Weights of a small transformer language model: tied embeddings.
Each number is 128 + 32 x the weight over its row's rms, rounded and kept within 0 to 255. Layers, rows and columns count from 0. The size above them is the row's rms in percent of the matrix's.

# layer 2 attention query, 128x128, rms 0.0945, rows 0-63, columns 64-127
size [ 81  84  79  79  94 104  98 103 108  91 100 130 102 115 107 131  87  82  87  95  86  84 105 102  92 104  90 105 118 103 129 123  84  88  95  87  85  92  85  88  95  88 111  96  96 101 101  99 115  83  78 100  70  94 101  82  81  92  86  96 102 106  93  99]
[[145 100  80 112  95 140 137  77 132 177 106 109 173 125 112 119 143 173 149 108 141 134 150 131 156 103  78 141 129 104 137 157  73 157  85 121 132 172 120 134 105 149 111 123 114 132 147  72 131 134 119  85  96 137  57 142 124  71 138  89 143 192  38 130]
 [129 108 113 153 132 128 115 113 150 133  82 147 111 170 142 161  90 100 167  96 150 103 119  62 100 102  88  90 115  83 124 144 159  81 140 201  91  75 134 181 146 130  95 133 141 116 144 113 120 146 176  96  87 115 116 131 110 146 121 138 129  82 149 107]
 [184 119 134  82  90  72  37 106 180 123 110 144 104 173 121 132 143 101 183 126 145 135 167  99  94 143 121 122 148  99 121 110 172 159 157 147  99  97  98 120 102 105 156 206 161 115 161 127  70 107 129 102 103 121 107 153 126 152 119 126 120 129 163 140]
 [132 117 124 151 148 154 144 117  63 147 125 140 141 181 139 105 161 142 176 105 121 141  99  96 135 125 159 132 112 150 149 115  98 101 109 164  94 155 142 101 130 114  81 144 125 165  50 147 182 140 145 147 127  99 167 124 122 162  56 148 177 115  85 176]
 [103  90 175 124 155 136 140 128 118 107 103 134 111 120 103 102 158 182 147 129  95  87 110 152 148  61 155 159  76 197 139 133 122 128  66 150 169 152 149 166  79 115 164 132  84 144 119 152 114  92 121 121 135 169 116 158 155 158 165 140 157 135 113 108]
 [ 75 137 155 127 121 126 123 124 143 112 169 186 164 155 141 176 116 192 116  94 181 105 158 106 167  85 119 103  98 122 120  73 115 189 103 128 170 113 168 182 168 156 109 140  67  86 106 134 137 113 112  84  99 123 139 123 181 139 152 158 155  96 100 158]
 [160 123  62 121 130 116 146 115 108 157 119 118  93 119  86 104  95 100 116  68 174 113 136 144 125 146  55  88  94  46 125 120 146 122 133 119  84 142 113 100 128 144 132 123 156 110 176  90  82 140  98  67 162 130  87 101 100 219  95  81 110 112 172 136]
 [148 106 141 118  90 108 132 121 114 144 115  96 136 211  93 125 156 153 127 112 155 133  63 168 130  85 116 108 141  75 103 134 131 126 108 123 142 107  93 124 143 159 119 104 136 183  90  86 124 161 114 149  84 141 180 137  84 106 112 153 206 103 116 177]
 [ 93 159 142 139 145 160 186 102 129 100  94 200 145 133  90 123 198 174 101 174 126 132 172 157 193  84 174 151  77 197 147 136  92 178 106 121 188 153 135 144 135 169 156 162 102 155 140 113 115 110 117 142 151 149 115 146 196 138  85 117 110 120 115 167]
 [157  87 121 201 132 149 166 101 101 152 158 131 125 167 121 101 203  52 109 170 175 175  80 148 141 112 105  96 147 105 137 113  89  71 135  33 145 127 144 136 139 127 122 170  81 129 150 146 115 153  74 105 115 155 149 104 154  86 126 161  61 103 131 139]
 [114 120 172 115 154 149 156 101 130 131 118 163 135 128 101 128  80 180 144 167 122 150 124 139 171  87 161 146 104 124 115  61 127 108 101 157 159 130  82 155 137 129 115 175 138 181  66 118 107 139  84  97 138 156 121 190 155 189 136 178 166 143 114 124]
 [156 109 120 149  78  73 148  90 170 120 142 131  86 106  58  60  87 153 149 132 197 128 164 125 185 175 114 107 150 167 162 140 125 109 160 109  90 113  85 106 105 124 160 147 131 164  94 121 129 171 144 127 137 136 101 133 114 153  58  91 102  83 161 158]
 [137 112  43 175 194 124 132 157 145 130  86 170 136 131 104 135  98 109 127 207 146 137  88 114 108 134 126  78  60 116  93 117  81 152 120 124 155 155 172 141 141 105  86 152  88  88 137  99 109  94 108  67 142  98 138 143  87 174 138  77 147 135  80 145]
 [ 97  89 139 171 154 128 123 156 126  80 109 122 144 163 194  86 130 166 133 167 107 147 174 171 121 160  99 117  95 146 105 113  95 196 111  83 113 197 154 166 173 174 113 102  47 146 145 132 132  66 164 186 133 126 140 107  90  82  92 144 182 128 123 101]
 [ 75 104  88 111 154 107 180 171  75 129 124  58  93 105 113 105 144 122 114 174  96 143 127 102 134  97 125  68 105 112 161 161 101 133 157 104 122 138 115  69 129 112  43 166 136  88 157 138 109 152 160 130 181 115 162 105 106 132  91 129 105 116 100 114]
 [193  94  86  88 124 111 143 169 142 140 128 116  97 135 143 154 121  89 166 135 132 130 118  90  65 127 137  92 160  80  70 115 178 128 137 124  53 127 102  74  81 153 130 130 130 132 177  91 173 124 102 158 148 107 122 120 148 135 157  82 152 112 133 131]
 [207 124 120  80 155 148 152 156 160 124 146 117 147 114 179 112  99 155 158 148  91 204  84 122 136 109 141 164 126 110 119 101 169 124 177 141  99 143 139 116  95 164 116 119 123 120 128 166 104 132 113 148 122 108 136 140 101  85 142 101 121 118  84 166]
 [ 83 157  98 101  85 161 117 139 185 105  68 147 180 167 146 119 152 166 127 138 194  88 144 143  72 193  76  71 137  94 126 145 134  99 112 100 135 160 153 141 199 142 117  99 146 162  88 150 151 118 117  98 115  60 111 126 104 166 138  86 152 122 151 129]
 [ 62  84 164 147 122 143 117 133 134 150  68 134 142 148 125 111 154 111 124 145 121 146 144 123  91 108 106  89 141 133 142  85 110  71 105  81 148 180  61 121 149  77 134  53 155 145 111 153 116  70 147 148  99 145 116 148 144 168 129 100 154 197 138  82]
 [171  68 177  76 114 118 182 136 154 118 114 146 141 162 112 123 136 184 131 112 155 151 161 127 129  82 129 181 111 141 138 136 104 175  97 180 129 122 102 127  46  81 111 130 130 106 144  49  36  67  73 108 117 173 193 194 155 122  69 120 176 112 115 114]
 [160 129 139  90  96 136 115 135 161 136  81 151 117 117 178 179  83 120 154 150 133  96 157 140 129 113  80 118 134 113  75 151 158 158 148 199 144 101 162 165 111 171 164 133 117  93 117 115 108 156  79 129 141 113 114  80 127 127 155 121 119 137  82  42]
 [134 125 146 125 132 143 128 112 154 112  81 170 131 115 154 141 141 171 102 136 124 132 178 180 198  91 123 149 114 140 134 135 114 155 121  66 128 114 154 182 126 108 137 103 130 133  85 106 146  91 129 211 126  98 182  64 157  73 108 135 195  79 123 160]
 [138 194  94  95 170 105 135 159 189 111 161  34 121 123 199 127 163 138 130 159 125 136  83 157  88 186 155 116 203  85 173  64 210 122 212 130 142 105 116 105 111 179 104 121 158 130  96 126  96 174 149  85 136 139 127 134 116 176 111 139  89 141 163 112]
 [205 197 122  92 105 152  85 118 157 112 163 107 165 153 108 116 159 153 104 117 178 128 144 182 103 161 133 187  78  89 158 155 154  95 160 132  91 151 126 115  76 182 113 152 131 140 166 104 156 106 112 129 154 202 106 153  79 113 125 101 124 126 123 135]
 [204 122 158  90 155 183 155 122 115 129  98 137  94 143 115 145 101  86 177 123 101 105 196 132 135 139 136 176 136 112 129 154 186  91 187 109 133 156 156 127 138 124 127 134 150 110 137  95 154 124 137 137  86 147 142 144 161 170 104  93  14 107 119 128]
 [ 86 154 175 156 164 120  66 123 128 129 124 201 147 179  83 117 162 133  96 123 131 123  92 157 151 117 132 140  91 129 139 120  95  90 118 126 187 119 188 145 195 164 108 124  94 174 118 130 136 127 185 107 131 100 180  94 123 135  67 138 152  84  94  87]
 [160  97 102 174 131 126  95 140  66 154 150  69 143  91 134 157  97  44  83 148 135 154 103 126  92 131  38 153 211 124 148 128 176 151 128 158 119 142 112 105 109 128 109 137 172 123 122 198 103 138 146 141  98 175 106 128 130 168 201 114 134 144  88 122]
 [ 95 129 125 170  97 138 144 168 103  83  79  87  83 112 159 139 115 124 126 160 147 113 190 143 148 108 111  28 151 152 136 186 125 156 140 159 113 172 204 121 137 136 217 132 128 144 103  99 200 171 123 105 120 154  91 102 115 150 147 138 139 119 115 114]
 [ 79 109  91  83 121 109 170 151 118 148 142 110 131 213 200  84 166  59 117  92 138 140 128 114 137 113 161 102  98 123 112 113  94 106 161  83 117  75 121  37 101 150 104 109 124 102 141 132 123 154 206 109 160 172 166 137 137 166 152 153 135 112 103 119]
 [168 123 167 170 144 138  69 111 186 104 103  85 122 111  74  98 106  88  99 155  98 138 110 146 138 134 176 116 100 121 172 135 136  42 144 109 170 173 128 112  70 108 167 149 126  65 119  92 125  97  77 101 114 193 131 145 127 139  80  82  89 111 140 159]
 [120 118  90  95 116 150 120 133 156 111 147  89  94 146 114  96 132  99 193  79 159 187 169 163  28 137  95 120 125 141 112  71 183 106 132 152 121 104 143  78 113 127 142 117 113  76 117 103 131 156 122 137  92 101 117 146 116 113 160  96 146 129 104 148]
 [138 146 109 175 181 126 115 116 153 106 181 142 141 150 127 189 207 133  74 184 199  91 118 144 170  54 116 151 139 116 129 177 127 163 139 116 184  50 151 108 139 141 122 123 126 131 119 108  91  77 142 109 147 117 117 119 124 165 161 126 118 156  73 123]
 [147 133 106 128 104 158 147 107  81 136 158 187 126 105 147 155 114 128 149 103 102 157 128 108 143 179 157  59 118 133 125 138  97 134 139 120  46  77  96 128  89 135 120 146 137 132 136  94 144 111 124  96 152 154 152 104 126 144  80 128  56 134 126 140]
 [134 174 151 108 117  85 102 147 145 132 113  31 152 110 110  87 113 124 113 149 187 139  97 158 139  67 100 114 140 135  64 120 206  83 153 152 161 171 119  92 131 142 115 157 185 126 123 118 109 113 144 138 127 111  85 129 169 138 128 117 193  85 118 157]
 [ 80 197 188 106 102 111  88 152 107 114 117 125 148 155 115 145 132  82 115 148 183 120  93 165 120 120 105 138 121  99  99 127 102 109 190 172 168 147 112 128 117  90 169 150 176  67 101 108 111 140  76 100  78 148 115 145 185 200  80 115 216 161  96 125]
 [ 91  75 103 146 132 132 157 130 160 159 118 143 145 126 168 134 132 136 155  93  83 130 178 127 136 137  99 176  84 121 191 147  79  82  75 119 110  82 157 103 165  97  85 124  74 201  91 182 122 114 157 127 182  95 136 139 166 138 115  77  70 130 126 100]
 [108 124 163 121 114 142 152 127 127  96 138 186  90 143  96 173 151 168 117 142  95 109 142 103 171 142 197  27 105 176 134 109 114 132  96  83 156 141  89 142  98 156 119  97 102  82 144  88 152 189 174 149 172  94 168 130 116 124 132 105 128 145 132 196]
 [126 124 179 183 105  90 139  63 149 127 187 129 151 178 104  60 153 131 113  40 128 104 141 126 142  99 132 131 159  94 183 110 103  86 144 137 166 144  85  96 160 131 157 157  85 123 145  99 195 132 116 167 135 136 141 136 187 162 179 157 146 119 147 134]
 [109 169 191  87 121 136  88 182 110 116 107 110 119  56 171 145  53 121 101 163 159 145 166 134  31 144 124  94 170 104 108 169  88 153 172 181 115 139 158 140 148 104 150 134 117 116  93 114 140 144  77 103 129 152  75 130 114 110  99 109 147 138  82 105]
 [134 141  84   0 117 148 143 166 167  93 113 115 105 127 133 135 124 132  78 154 120 135 167 101 171 129 149 136 105  75  64 155 113 118 153 115 110 120 104 127 180 115  97 128 184 110 163 145 106 147 130 122 166  88 156 121 128 135 104 167 111 138 108 152]
 [134  75  98 122 147 139 175 127 158 119 131 151  95 102 147 110 136 165 163 150 157 116  95 135 117 169 153 120 114 152 199 132  75 168 125 100  94 158 103 161 145 111 112  72  86 176 139  76 127  92  92 115 163 132 156 158  84 158  72 118  96 120 152 126]
 [131 129 112 154 142 139 118 119 114 108 148 157 130 168 101  97 174 129 132 181 127 116  96 168 110 156 121 132 109 129 150 135 110  63 103 115 180 123 158 193 172 133  89 122 147 126 145 141  97 129  67  55  93 109 113 135 160 120 157 149 106  82 181  99]
 [114 129 115 135 103 141 193 107 144 117 133 177 121 118 137 141  81  72 140  97 102 126 143 125 133 100 188  81  92  85 138  57  61  85 130 183 166 121 129 179 118 174 165 113 104 158 106 112 171 154 115 131 151 148 160 180 146 149 118 152 138 108 142 157]
 [138  95 147 114 155 196 154 154  67 185 133  60 105  77 145 111 129 182 159 129 135 125 103 127  51 111  69  74 146 181 114 137 178 138  95  92 173 119  66 155 134 117  80 145 153 130  95 166 143 126 159 149 110 148 152  77 129 169 138 169  67 116 104 148]
 [142 137  76 151 195 162 111  81 148 132  90 125 145 161 126 127 182 122  98 124 105 160 107 127  85 103 196  94 124 108  96 131 147 169  86  90 141 186 147 131 115 133 154 107 125 112 208 138 131 145 127  71 160 137 132 108 137 122 171 149 120 164 130 186]
 [144  47 168 144 179 133 145 170  87 112  71 165 111 172 105  83 118 113 146  85  81 171 149 124  79  76 123 151 134 111 137 132 100 152 119 133 199 118 126 121 176 124 173  37  78  87 111 124 125 135 135  95 122 131 179 151 112 147 109 189 115  67 125 100]
 [108 114 159  84 111 115 112 134 143 118  67 100 105 142 154 108 104 104 124 104 110  81 105  97 146 109  84  59 140 151 104 152 106  81 165 158 151 106 132 159 105 152 142 174 127 141  88  92  98  77 147 125  38 194 111 154 106 133  64 129 164 111 137  69]
 [203 100 102 150 203 108 125 144  93  95  68 122 149 143 153 159  85  87  82  94 145 129 131 159 144 109 157 160 143 122  95 151 125 109 164 123  81 158 145 123  41 127 126  84 184  46 128  63 118 109 130  86 184 116 154 190  91 146 137 129 136 150 156 105]
 [131 101  87 150  76 142 157 124 132 105 187 168 127 148 145 155 157  80 144 149 144 102 187 144  55 153 129 151 113 108 112 166  86 148 146  69 102 116 166 170 141 150 151 126 143 138 177 127 162 163 141 134 182  57 124 149  96 116 154 183  89 144 175  82]
 [ 45 132 147  77 115 174 107 146 133 167  81 112 123 118 122  58 116 152 155 138 107 155 161 157 150 161 110 146 115  77 116 122 151 123 151 127 155  93 128  99 136  83  97 106  94 182  65 131  85  78 143 124 107 148 122  98 159  98  81  83 139 117  97 150]
 [122 152 183  72  83 166  98 118 142 147  85 156 130 109 105  71  93 109  81 140  90 202 143 119 147 152 167 123 161 116 125  99 141 102 118 159 231 131 132 161 138 113 100  73 101 167 130 129 121 100 126  97  89 165 132 171 205 160 154 138 108  90 111 114]
 [176 161 134 122 139 140 156 128 146  90 143 178 115 155 128 161 101 123 140 140 170  97 119 142 128  82 123 101  59 123 161 158  77  96 144 184 118 155 115 140 118 103 128 121 145 156 154 107 178 139  58  88 121  98 169 130 113 166 104 162 122 128 131 142]
 [132 115 126 159 153  70 112 118 114  61 166 111 105 109 155  75 116 165 130 125  94 153 186  81 152  74 119  83  86 120 107 125 124 101 168 152 154 153  92 116  57 103 177 162 155  65 145 120  95 150 159 140 104 109 136 135 114 144  91 150 184 148  98 142]
 [101 128 123  86  93 153 138 116  65 118 196  88 123 193 151 135  79  66  94  58 114 147 144 145 134 124  91 158 114  42 108 164  95 135  79 139  71 147 172 101  95 109 103 163 133 128 205 120 124  86 196 159 169 142 146  96 125 151 154 125 112 175 214  88]
 [216 160  72  95  98 156 123  77 195 125  99 102 138 128  85 131 108 142  76 145 133 116 119 154 144 138  85 104 137  84 129 147 147 189 180 141  99 150 162 112 125 145 119 150 131 104 166 111 156 106 117  65 111 104 120 112 168 132 118 123 123 155 107 104]
 [222 148 118  96 122 176 136 111 138 128 146 103  97 150 157 127 131 137 132 112 151 166 101 179 125 158  75 128  92 105 203 155 194 111 181 205  51 137 123 151  86  80 127 171 114 157 135  30 136 135  89 159 138 170  87  85 140 152 110 109 106  98 156 123]
 [ 97 103 116 106  82 117 130  67 104 124 125 174 139 138 127 151 132 107 176  96 136 137 134 127  96 132  59 107 150 150 142 174 124 126 126 154 166  93 145  94  56 137 111 119 104  85 180 107 153  54 111 166 101 184 136 170  85 175 121 170 104 111  75  89]
 [108 117 152  99 158 169 140 130 143  99 139 130 172 184  90  77 114 126  68 115 176  93 123 100 144 140 149 124  72 155 127 114 104 116 128 113 123 142 146 159 113  89 130  89  24  93 155  59 101 179 134 104 118  71 105 132 129 145  68 165  91 138  97 223]
 [186 132 131 142 154 151  88 134 109 132  86  83 156 138 122 147  56 117 137 160 168 130  93 169 121 148 125 135 189 135 124 120 154 137 176  98 125 140  79 139  89 129 143 146 207  83 122 158 100  94 108  81  83 124  50 158 161 104 135 129 146 150 130 155]
 [113 143 126 126 177 176 157  86  60 118 137 112 162  99  79  68 142 140 136 154 142 125 130 112 115 149 157  98 116 137 165 149  84 103  89  96 147 138 174 125 125  81 125 150  98 132 139 109 114 121  84  92 153 129  89 129  97 161 153  94 129 105 112 142]
 [ 83 110 109 131 142 182  90 164  84 174 159 117 155 147 144  81 159  80 127 109 145 129 112  93  89 113 116 114 129  75 128 106  89 121 108  67 143 160 190 131 107 142  91  46 127 157 177  98  85  93 135 125  87 186  91 127 140 134 120 138  58 131  99 138]
 [154 110 131 110 123 116  99 110  65 131 117 147 131  66 116  79 165  72 112 148 147 151  94 125  94  84 143 171 111 112 164 179 162  93 135 136 172 220 143 101  88 152 121 138 108 134 113  44 146 134  88 147 140 131 144 135 122 143 130 146 210 120 124 129]
 [143 143 139 120  66  81 130 146 133 132  98  64  47  62  89 160 221 118 149 181 158 152 122 109 144 143 133  89 120 155 140 113 130 152 144 160 162  96 118 135 108 129 139 184 114 110 130 117 153 134 137 124 112 137 162 134 152 111 132 154 107  83 103 195]
 [128 139 122 188 195 133 167 160 129 128 114 142 144 134 117 118 161 145  64 115 133 133 116 135 147 175 183 139 145 134 131 150 101 120 102 114 188 101 108 209 125 111 163 160 129 109 106 157  95  95  71 144 143 139 193 145 156 151 194  95  58 146 145 171]]
# layer 2 attention key, 64x128, rms 0.0975, rows 0-31, columns 64-127
size [ 70  84  78  84  86 104  96  93  95 112 101  97  92 109  99 109  85  64  85  85  82  92  88 102 104  90 125 108 105 102 113 100]
[[164 127 157 124 164 135 119 110 136 160 106 120  91 135 107  78 168  89 120 169 147 122 117  74 146  83  96 188 191 107 118  26 168  82 110 129 140 167 143 102 149 135 169  96 116  92 108 170  85 111 149 157 110 101 132 146 120 104  88 141 126 138 135 133]
 [157  94 136 153  75  68 122 115 100 108 135 110 125 115  38 182  67  90  96  92 145 174 129 139 131 134 145 123 166 122 127 149 136 138 154 143 118 116 113  86  85 164 172 153 140 134 176 116 126 118 151 124 133 162  90 134  91 126 153  89 102 114 174 124]
 [105 153 110 131  93  46  94 123  63 129 230  95 109  80 117 144 105 171 100  78 144  78 114 126 125 154 142 147 120 123 116 152  96 144 145  72 127 132 144 141 126 118 117 160 188 168 162 102  88 150 165  86 153 120 135 115 111 136 134  99 125 118 160 153]
 [ 86 104 113 125 167 128 124 125  96 119 142 109  80 188 170 136 129  93 160 153 132 142 129  56 151 101 117  81  91 102  90  96 183 144 105  98  77  97 123 128 156 127 108 113 141  85 134 122 108 165 121 138 131 143 187  93 154 107 137 168 150 146 101 178]
 [144 128  92 155 161 166 179 122 172 172 101 186 110 178 137  83 126 131 183 179 136 116 166 105  87 102 148  81 143 137 160 168 126  88  72  74 111  78 129 159 173 139 155 116  88 133  87 174 152 149 121 137 185 136 158 168 104 104 147 137 136 178  85 149]
 [192 135 159 165 108 166 143 201 183  99 103 149 122  75 101  98 143  57 112 132 127 135  65  88 147 125 153 105 189 125 156  97 152 112 149  97 151  83 148 161 123 117 136 135 126 163 127 151 137 153 128 142 105  50 161 159 142 162  83 191 112 121 195 124]
 [146 116 147 120 183 125  61 129  82 129 101 117  94  91 130 169 176 178 107 136 159 151  84 168 193 122 159 143 184 111 194 162 150 119  89 140 152 156  99 147 106  92 108 155 131 205 159  51 126 119 155 147  93 147 101 175  66 129 120  85 130 137 163 175]
 [136 136  89 161 162 110 129 109 122 134 170  52 131 145 142  88 146 178 140  50  85 127 152 102 104 158 105 135 145  45 114 131 162 167 149 124  65 164 173 125 111 101 120  71 121 111 114 126 118 144 172 103 143 169 142 187 113 148 119 179  87 128  44 114]
 [141  65 139  97 162  91 166 163 152 131  69 165 107 166  89  49 166 119 154 125 143 167 119 135  80 117 151 145  94 111 119 125 154   9 214 150 178 102 144 123 160 127 186 127 129 116 108 105 152 168  83  97 113 118 118 121 117 153 116 184 126 110 115 138]
 [102 133  84 118 104 109 137 126 148 176 130 171 102 150  86 112 141 127 111 175  78 139  82 153 163 114 130  39  95 153 120  97  91 124  87 111 159 135 135 154 148 130 149 161  81 173 117 174 169 185 169  40 103  65 165 121 164 155 146 123  96 121 117 154]
 [161 124 150 100  83 114  85  89 104 110 198 146  93 105 127 205 118 113 102 145 157 135 120 133 132 126 137 132  84  81 105 108 124 133 146 175 122 182  95  85 131 169 123  91 128 105 155 106 167  72 123 186 198 109  97 180  62  96 100 108 144 109 141 128]
 [138  96 189 146 110 131 126 105 138 193  95  91 163 149 124 175 128 117 134 157  93 165 152 121 121 131 147 212 148 129 122  98 143 101 128 143 104 164  99 109 172 150 164 163  95 120 118 120 138 119 142 226 107  30 125 144 152 180 157 108 112 138  74 113]
 [113 180 129 172 149 127 172 112 124 140 123 160 152  69 118 106 100 118 100  41 171 194 143 151 145 150 182 175  92 164 139 151 152 123 129 143 117 127 157  96  85 176 146 148 133 147 191 108 138 114 154 114 106 145 106 120 108 104 116 120 144  77 185 181]
 [128 167 186  98 122 111  77 132 109  96 118 111 118  48 164 138 162 118  87 138 179 132 128 107 103 122 120 151 105 118 130 120 152 131 123 145 132  88  99  98  67 140 144 157 160 126 102 141 115 113 118  94  76 192 164 126 127 159 152 122  92 131 108 122]
 [148 126 171 107 151 162 176 142 248 135 113 184  96 155 169 130 127 111 131  94 168 129 151 102 118 148 106 120  66 148 112  76 129 141  74 139 164  99 113 153 106 151 136 111  89 123 137 107 121 123  93 175 167  92 122 186 134 115 126 151 101 133 132 154]
 [121 126 160 135 107 175 156  88 150 112 158 185 103 133 168 142 105 102 160 128 144 112 114 152 112 103 162 150  96 133 148  72 132  87 127 130 103 140 137  74 192 201  89  88 106 211 116 141 142 158 147  98 124  86 174 120  97 112 145 176 127 115  97 122]
 [ 63 121 119  90 156 160 148 145 117 116 136 151 124 169 117 125 124 144 159 100 128 142  70 137 126 101 120  75 135 145  82 115 120 183  73 151 121  83  86 155 151 158 124  84 145 136 121  82  91 119  96 125 177 127 170 101 152 152 141 128 166 138 107 136]
 [167 171 122 165 188  81  79 141 106 134 110 111 157  84 125  91 127 109  65 180 164 111 168 138 139 108 121 144 132 114 139 153 148 120 169 150 142 177 139 138 147 130 145 165 131  74 130 144 169 116 145  79 133 141 105 185 127 135 124 180 182 127 150 107]
 [207 158 114 119 142  91 116 118  84  64  83 131 128 117 123 138 107 108  96 141 141 147 188 177 137  94  78 118 132 145 135 152 143 135 189 199  99 114 175 138 130 143 156 151 128 102 199  90 159 102  69  93 122 138  52 139 125 134 133 133 143  64 127 125]
 [135 150 129 128 108 117 157 100 181 121 113 181 151 162 145 156 170 126 213 121 123 144 157 170 168 149 145 150 152 154 153 125 112 132  90  36 111 118 172 147 216  91 150 117  92 198  99 149  82 147 144 138 146  79 148 129  75 131  89 138 184 107 132 192]
 [112 146 156 147 137 155 113 117 145 150 208 128 137 119 124 123 130 162 133 117 118  62  83 123 108 151 190 171 176 146 176 110 135 103  88 120 131 118 166 191 117 147 132 115  97 175  97 205  62 200 179 162 187  94 136 128  79  80  85 127 138 149 121  90]
 [155  92 112 145  98 146  95 144 108 126 181 134  91 155 140 121 138 146 137  89 130 125  75 153 117  55  95 140  84 126 115 161 112 155 116 165 158 168 110 151 179 139 125  99 138 109  50 148 113 110 101 113  63 105  95 108 158 131 134 174 116 144 146 123]
 [124 125 103 121 136 117  82 176 106 125 135 134 116 140 115 198 140  94  95  68 139 152 134  69 103 112 141 101  87  55  77 117 129 212 125  85 123 117 141 115  99 105 141 102 156  72  45 143 176  69 106 107 115 118 147 175  98 131 114 119 140 119 102 130]
 [162 131  73 131  97 113   6 105  91 126 117 148 127 102 160 166 141 152  70 160 122 126 119 160 118 125  75 111 124 107 118  84 132 186 172 108 126 161 129 152 163 119 155 144 149  99 165 130 127 129 114 136 151 156  82 125 124 142  91 153 178 138 133 148]
 [157 127  96 182  98  56  94 131 169 115 143 105 103  84 188 136  62 122  95 108  99  71  85 165 128 125 160 153 144 106 106 102 109 138 131 115  81 101 123 108 124 167 124 142 194 121 157  80 111 117 184 164 122 100  70 103 126 131  96 111 127 135 213  65]
 [ 65 100 136 144 136 116 120 149 145 106 154 204 126 133 124 148 112 130  88 110 191 121 173 150 148 123 115 120  75 110 123  85 114 113 121 128 162 146 165 139  78 104 133 111 112 153 174  76 120 175 114  92 102 102 124 152  67 111  72 141  87 100  82 159]
 [147 121  67 126 103 101  63 139 124  92 169 101 141  95 159 132 126 169 116 122 154 108 128 148  99 111 100 129 192 100  85 203 192 107 165  95  97  81 143 107  85 127 146 119 176 119 141 101  91 119 138 119 149 160 109 128  89 120 101  76 140 130 223 112]
 [107 159 131  89 135 135  88  49 125 115 142 122 192 129 123  89 125 111 119 110  51  88 100  96 170  83 145 104  85 186 180  91 142  89  88 135 137 127 145 134 131 134 111 164 157 177 124 153 219 112 104 142 117 135 112 103 107 153 119 156 120 135 135  60]
 [151 108 145 115 129  97 174 123 144  98 165  98 145 131 166 179 137 155  98  91 127 129 198 192 157 117  84 132 103  89 112 139  97 210 175 126 118 108 115 136  94 142  77 163 110 109 193 109 126 167 112  55  74 126  92 151 128 121 151 168  74 139 151 117]
 [107 152 145 130 166 106 198 124 163  92 115 180 116 162 117 150 181 152 133 128 163 124  67 145 112 152 177 136  65  98  87 115 115  97 127 133 125 132  97 139 171 133 111 133 100 103  83 163 152 139 102 117 163 100 179 126  67 175 152 182 139 130 167 199]
 [113 115 182 116 105 106 155  88 122 137 145 180  64 144 162 111 115  79 142 117  80 144 123 135 178 130 165  82 121 111 137 132  98 108 161 141 187 128 134 137 123 154 153  34 115 135 107 144 119 105  91 107  89 108  90 148  83 121 103 176  72 118  74 117]
 [ 96 122 146 117  72 123 145 109 187  88 142 107 155 135 129 119 159 113 141  88 117 102 109 124 105 144 105 106 160  93 111 115 140 124 136  97 151 142 137 113 112  92  81 190 161 139 180 158 158 172 146 105  75 134 138  96 171 150 163 136 157 172 104 132]]
# layer 2 attention value, 64x128, rms 0.114, rows 0-2, columns 64-127
size [102  95 101]
[[159 166  79 182 195 185 124 118 105 156 126 109 124  99 162 135 162 129  99 125 118  91  38 148 168 183 108 134 133 180  98 143 201 101  97 155 151 132 131 121 161  80 173 131 138 155 132 136 145 157 164 140 115 127  91 113  85 101 185  93 147  94 154 137]
 [130 140 175 107 162 156 126 180 153 110 154 130 150  74 104 112 166 120 153 126 143  71 109  97  99 123 130  85 178 127 114 184 172 119 126 115 154 116 164 154 146 131  71  88 122 185  92 129 109 122 108  74 153 109 142 117  65 131 122 123 107 100 157 138]
 [103 117 149 109  66  85 110 140  94  56 166 120 128  87  78 109 133 135 153 178 124  92  60 102 176  84  99 106 131 175 124 118  71 101 119 100 133  73 105 140 182  68 172 138 164 110 138 129 102 115 126 121  71 100 168 131 137 138 136 170 128 117 143 112]]
# layer 2 attention output (transposed), 128x128, rms 0.0961, rows 0-2,32-34, columns 64-127
size [104  90  99  99 102 101]
[[159  92 149 100  86 110 108 154 104 104 134  70 100  93 167 168 117 135 133 154 128 166 153 158  75 145 141 166 127 176  77 135 117 154  92 130  98 126  77 101  73 155 172 104 165  79 136 102 119 137 125 108  93 178 101 153 110 112 169  51 115 167 213  78]
 [128 135 151 138 134  91  87 132 155 146 149 104 181  89 122  52 138 151  85 141 179  78 145 113 142  87  86 137  75 135 174 123 130  97  93 141 162  88 175 148 138 162  93 149 172 126 139  98 148 139 194 123 160 102  99 111 115 103  67 125 157  70 148 119]
 [ 89  66 218 127 140 115  84 154  95 128 164 118 142 137 143 148 106 112 219 141 104 129 133 119 123 121 103 108 131 120 119 139  76 133  99 112 121 132 149 131 157 116 143 188 175 117 105 101 122 146 132 127 114 143  86 139 153 177  80  79 176 113 129 136]
 [196 111  89 132 190 160 124 123 159 132 102 146 147 147 108 119  97 140 164 140 132 124 107  83  96 121 125 133 177  48 127 107 136 119 121  81  59 139 174  68 100 169  70 168 138 101 133 191 124 118 146 142 177  86 147  78 106 116 153 202 108 195 116 170]
 [109 154  92 104 169 186 145  74 134 149 122 106 134 138 154 136 129 139 102 126 157 131  50 119 127 153  95  81 132 175 120 138 147 139 115  80 133 156 104 114 143 122 118 141 109 132 179 166 128 158 161 120 150 171 143 125 153 148 167 183 125 124 130 151]
 [110 195 179 125 162 142 101 142 175 101  90 129 134 136 121 169  97 119  71 138  93 139 147 111 122 165 126 123 172 131 132 127 134 187 126 131  83 174 142 102 109 169 148 128 173  81 149 110 127 129 132  61  82 120  90 117 200 107 144 113 136 144  95 156]]